config.yaml
norm: "layernorm"
norm_place: "pre"
rope_theta: 10000.0
beta2: 0.98
schedule: "wsd"
batch_tokens: 16384
Each number is 128 + 32 x the weight over its row's rms, rounded and kept within 0 to 255. Layers, rows and columns count from 0. Numbers have three digits each. The size before them is the row's rms in percent of the matrix's.

# layer 3 attention key, 128x96, rms 0.137, rows 73-127, columns 0-95
118:111152090138130121096107165163130089137073208154140152102119077151125101109145177164133135158156099078148168114120122131087141148078181103090148137073119127104152111184161125034147099175153115174072155206129094110153132119126125124154157135117080162136129077143098112118119180084150082149
141:092162165126144136122156087096132091112158118158150159129148163070121170126155130107063087193121132137105120082146180141141061097075093087140107132148122130154128098062170139126133118132128131083171098114157182170098022178090161132065146123147142144113106115181173109125120100099141132141
139:166176075132128117155130119143102103123105117133181158091118117065182132119169095088141098167144098144110093112159110125147094113123134064171125153157117180134120070122157129105118133130175079050171116100113175127065089103106119136148105181148134143140132181199181085163074080157133124156
103:095088079175164112156111173149143135149071136128149083038093087133154107102135126152151208118129122138105149154120105132116156166107152135120136158108170170142107080197127135103114160105141133166128163134140109091120143095116097114174142122153128096106231184091093096188082135146131078140
122:110110111189054093150171088140179158113149106129089134125175108112092118171115132139151176114159130073154183066068190126072132121136075167097123134119178061136115158139122136151144158148105107120045154084152149150176175099088134152137180121157131124142091119096134109143120167130126110101
095:203111135150128139124143122141091102075157148085090118166166136135155154113146157067115088128079128170100158117198084142162123109149111109185091131123125121112130097102151105150115141104189145126094114066183135187155129096129152116152102136185122126146151119137105171170096230164100145191
081:123077149126158190093147099111121119077184136121169144106105210155176112141170142108110146144109069192100149111133085094204168120045107146130088136103157104187140083144113064124080128107138141084087072098186122151125126127112117119138094143099080159112103132112140148119129104152114112137
089:127136126150151143143088146103088115166144137090177160181167124125066173156082146113189128082074089111119082119163167065137153087066149105099129128143138045101181174135112132135127100099161085176187168129125123114110093099120169133170147141118128115190135139135101069178100116126126148143
084:111156120106073109115181160143096107151119034186072127174159113108098135119179193136144129125141095095170126118137196116147132100109159127094136095168121158136128130192117065119097142084118159122101148162109146162140135126105145112170211167143124099141135099123074153146112163052108134164
106:110122121133157162131076097128108058148104137073197168123106084147081130108069123095121058130137133123093174178121109125116118150068149176101131141157139126115117093101176148115136091096144142155187087172142127124089135131121164125159026198133152134097128161149167157137111085166170138132
081:119192123125164110145115129126131123130115110094212100196124125114123119097114100107121121134103180135121098152097139067097162185110110064108196135150159172112116117084111165151126137136155163159184180105181118143129080123162074126166147095079117104162146133138203055128089116171110102140
086:095130189122126138125135166137129175121101217090139074084116125112138124129181151167044128108193130150187176126139170117119184191109070115145118122129164174085123104116148120112134127099119154118126153124135137108156168070102072127088122105089143159108159069079140075109154098104127103109
104:112017137121093170099137113130129164139153174102136139115113148135113118135141152133099133138175157104103188159134085128157133138178114129154157115075137060222132153106150114098130131128080087120079059142166142144097161122117122136114070189175109128074105088083121178097122091145142130107
089:150159169091119140194158123166114079092144128100132131079147165149157116159140139086172084153129102174189157148133087067040094054149147116117143122146125143103123109082139129160091105168208117091131126091175149139150100089153134142154146154124093092120163169170110133160117174169090115129
105:155159103118125098117150083156157119104166099095118124142131133150113095162101117091119155118087182102137133129114185150103182102139150084153141176149062057165182166102105126093131160153146121137124096169129124155218062131087176119127082131136108122140104156112099158157109232142131182123
092:152138131120139126123143117158160112099187107123129109124161195128090086167117164168129105166090126106173119129120155067102144141125095098143151141168114111075111132140094108095111155178199111106174087139123131159216110086141145102147113085124071105104132119071171181146075229122137113137
108:138119123167188171140116101075126086053123167089130132126110168121120156119107096068071115147133134163105138133099118120152209174110169156137096135140095124163161093099155160088122075089155181125144128115150115098124100143089150148113118100064132166141096107221138105047116104169142126131
092:118085135145122165212165157097137211153149088203191139112135133153147140147139098209159148110154103131173157139050134149138081121101075167110104122121122108145124129136092141148128111149116133081100081041155075134084140081118137135133149096167113101164122102090150154104131132166137130122
088:122152121131135145128146146090131089210084110174124157150143065134176199095061135157157159106132079154139129123126106129156046100109147144050144124120164126089099087162122104182122114141157125118137169081143081085062136160162127126142130172180132122094123168158090148130109079157124128160
106:120149146138130103079112190172092134095147144125186098116132143076123155209093091101090119134146191130145142207063134120137173138194148137182158159127099151117148131123126154100120097110161145106163087242087118123113116108111089128125104125092135153080110118111114107127147063143127143108
093:156082124132069122117135163093112165125143137126047128160080199134146135165154134139165197119191193131137142092150133151185121176141103129144102180113163148131090104125171119123121130153052197135071125093127135106127127113135116138086101115136148125139135078089188160084157085086139088123
088:137130174186076137155165092105139152037179099106131084097176196137094116138166112134103108144184198156132118124101101183140103141140076145165093086121147146102101098113117143126078146125147144095069089094104133166105195095034129098149105121133135128134155107131143142114123135134121150161
087:096136152088133100076146188130092115108060099136206172123145099069116085166186122107118056077110127189121117131137116103139165097140164108098131140089125143091179155097096079144153167140170168080191154169127110079102131117114105111145121171121167155139125128092130129145177088154127159109
112:080021103079092165138128140140151153151068131118161161113144124145144113145166134124142164126136096133130153128183097143128111094095147141102116154108159125140126175112164070108178119197065110115144097130102089124149157128151145148107076191207116139103151142052133187154154104100084130110
071:126153135193171102095130189119137086138123157139157101087106116120145098117208125211077076202135132068143129125118118119088163195144166168135173120107151174074100073137082145149131135106144127150134131144103097118143165102162120113100119151075163166127131108084170085161147115109157131091
090:147108163074151139102161124103107122093173102180152095118124193116122104124166124164161175062149101110114091070103149132164142109138086101131082107109143117146132186206156066156185139199118133111130173088101086136175149091146148143158154140121159168161124149035123138132138100127124137123
092:115144139142186165146102139071092076094126143090162146057088111146132069116081125128122105182125125125123104147088093107088117140110167152129166099127097162123143083121136180085120124142185138163181097192143115056173062109168181115101112121082094138108147139176158169137117124172153099114
082:148127108135150130056125086131154099191173164124171134142133095134119153088064116133155134099075070157099082079163121115119111100086079150040104149166110074094107180163123114130140103114175181130100159173164098096165085183186159149164105126139124155134108154133137125133097170114121138141
096:150120120097143092060130118114122168114150121109100140172124185125139195107119137096149114089093161134070105119131157169156136116146128104183051146146103167096110088123144104156107172092158132113115111048123164168095116183102140140163104119106117138190073086160128186090107154072105189119
096:124153123101102109089142130156120072124078135088070146111149093143180093132140190147059112170132079149145163144175109032100140124190200128169121154132145144083117133078119139123153134105119143072186157132192123132141141182176116150067125113129108136115128101162099124154098126104146125084
109:163163112133150127125109123109083051182074122106094184170132089116168154074087140115138125132092129121085136116152157109148094099154202156099149138125118126107134098128130120138109138084165078091123205107163138086065116170164107136193154108142125129144144148176060123198113100178137143152
096:144123181137144123156144170149147159063146116119092108031077186124141119194182135093106135140186136177161104156131100128115128150149117124184088067109120148126160086128143180112063096111102144183115085157082116108086084092117086125095161133117106134130137134139187109110115113125152076153
089:096059110140163178192093130172132177129171138145163135049096125097117139190159127176172151107136140153153131140125062119106104107144099182188077119081184156118135130137160112154117116139108140113158102137121110076131152097099099140126165167060121148150153093100198125128167091114104088128
088:157151148166165127121111104119148094125147142132145079145206139138117179090110102129110062139145167099074107098046189096093168178124170124187118144122059167162133132130133164095124161034146138100138110165138144148134144155118139120163109108079151116128136088175122127101160101103090170087
088:159187149104124120181134126135108143091120087094159140152135100101144161157151153111166082082118103139089147142134167140090163147081135106139115157169108059112162131098121166140191171077143114131175145057107129101154134124120132136170173178182123110179193167173110064160100152129115175181
101:154127181090128092124128140162161169104179135128159075146130218134080141157141128087154170088108090126169048103139162114121186146142099067154088165115127106137161152146094107125121162139092134127136165105118126171188129118068151121121160103088133117171104097063126095151132155057094156117
105:129149089166116185179115158115078111169068163110154139052095110152184078099139137175152164138151108119110152161169098112145123110088143142115149108107169127149094099175164102080133140102114107120141088158131081084114127079158129105129130152162170120087188175099121121157101104194145048158
083:153144096163088161113061135112090218154159190129180174068118119121135150077147118110106110136131170178139133149123143152147166162138117134132117104148131122172090153143108137164108129109118141110097104081178118219042147139145125123116078089169149083133086107125160153099145160164171129095
090:158078123130180103105129083127139145158168114153113107146152133157149092076106156182142093129079075115129121091081121151193100084116068133103081121062139154162124140143100060165187161113111166106060144105113111128169145110164149126116093084144133123089119167077107196166135172143147101142
101:098134108127105101133121116095137069138056125056053161135120030135184138094125168120067119183113105113121194167155116098096134165133136140049173132139133136094137158112167135100142108064108159116099141120198166121134139153128077166129143172141148107135124102177131111135140158117127117120
083:182176119182152108143110122184108140119173150148156150134105200174140135152062118097162142062074145138165101134134103146091126098122132116120109137163097084152166146138118182151108102124148151170143120183146091116117053093118206119132138105119104119107094181113090142159052188132148132104
095:090079117114081127171136143152135174154105120098125181122089106151136079126142113176152137153191094139134185125114071145140068115154132165121086147120187144094127128110130101133158107129035083149099087118108119102130139115122068135117134153168185137103144130082123149100136028149120064087
086:125136142105172141129078101139083102191078184145135127116157099117182078121126132193100152138095092195124118099094097132129091169104122150142110140113145124104144142093113148171205109094167149100192174070195097129094140157162141109067122124087118138137163127119114139149125082152201132091
096:143119130132107126144092138172116165135119141096188163132153173110121120144081098108164081077110168169096145156110106178147122144152093130118064163148140068158155132073075136158196154191133137094137087100113102139069150051129144127163099187106144165131097115060148100099126081143117151092
091:102134110120111134125111121156158130096113150073134188072067129112177062126192083118130181156147127165193190132150121128109119173109102084144156138147150087175072104125109096082164130162100102153134073165109140157166139105141148113058061173099122101106156136099143105096147127114091099156
084:155099113106162157132138084116119172139127130195200135131185083109142120103114137145100091158094151148111066129063123149158188109081079202085144095129105102112126073146108101139181138076145136116097153113135095159154162074137135134130090138168132133176107099086113137139127133223168137142
103:148160113150150150143129081191104173199121152124126161089089175140086042114086095123201129137089161150155130135136114144139118078118142145139143191168110076146161188138107124126138128193138129173134096135096094119161093108105189124098153109148103089109097173076132123173097151130180127105
095:128190093139123129180084122139078087169052146099153119097091081092124108097112136147142174146158114115092109153108149103118140143079156135138183115132142161117097116176157168132133122117135100122144160142157068030126122135164133115148173153115134119083175184089088125161093127194163092189
096:118075107102064173116124141104121117166052143121160169204132129125134167135089102134136134106157147109070167155118129205112133112134171142140161195132115076131149193099108125132178125162067132172143080124145121109040136134103187127130122168149148153120108131120116150072160092153139149099
093:126077118143155189103070154064109062186142138151176127095126163111159215133150084096073145155110043117089069134180085099133130105106148155122129183146116112162147146128136121129144132145157133111136131161127131111124185155151138119081140120182135142062132157106132103124138108203145134130
085:143072111124110140122156184124129172081124128138171106133125145149118139150167097098131077104223095174147172138063102111168136153105092117159123128113093165188187147119096136086145134091070144097135108198120134138186065074079132114100102137162148139117134105097129132089120112160124085185
101:114157153121190078127096164153078177123126191118106124045092159110133096156165122144092159111120106109156125114188180087096159137123132132132106104146158098118132151129102169123169145127138162157156170096155143145131156096124097144083188067051117087153142083098173062116140175118119130081
092:126176144127154087095088142085111115130148105146157113183091076160137157109077156128179076126140121103074100098094112097166184189172153158142147104096163208114105110112128099135137112049118141125123170160102123137163127186170121097167147115114170152133098124157098063134113060099123157110
091:103120103118139108108101198176135090124095135114134148114159090133183125148157176091154132105151118146133188146153100101115110157142129163164113111116155203089141134068100107180158150119115159068133135179157106110093084119158079151160135153137158154149118131082108167184158035121081060149
092:122154122154121077121117110084129125075136101134155122142110145107116096124137084149058141161149170126139127170034112142123200189149124161147121145158093139190153111123136172102093110110100127176082062131144156141083105120055134108093077083085138117116095136186187138105129087162169128122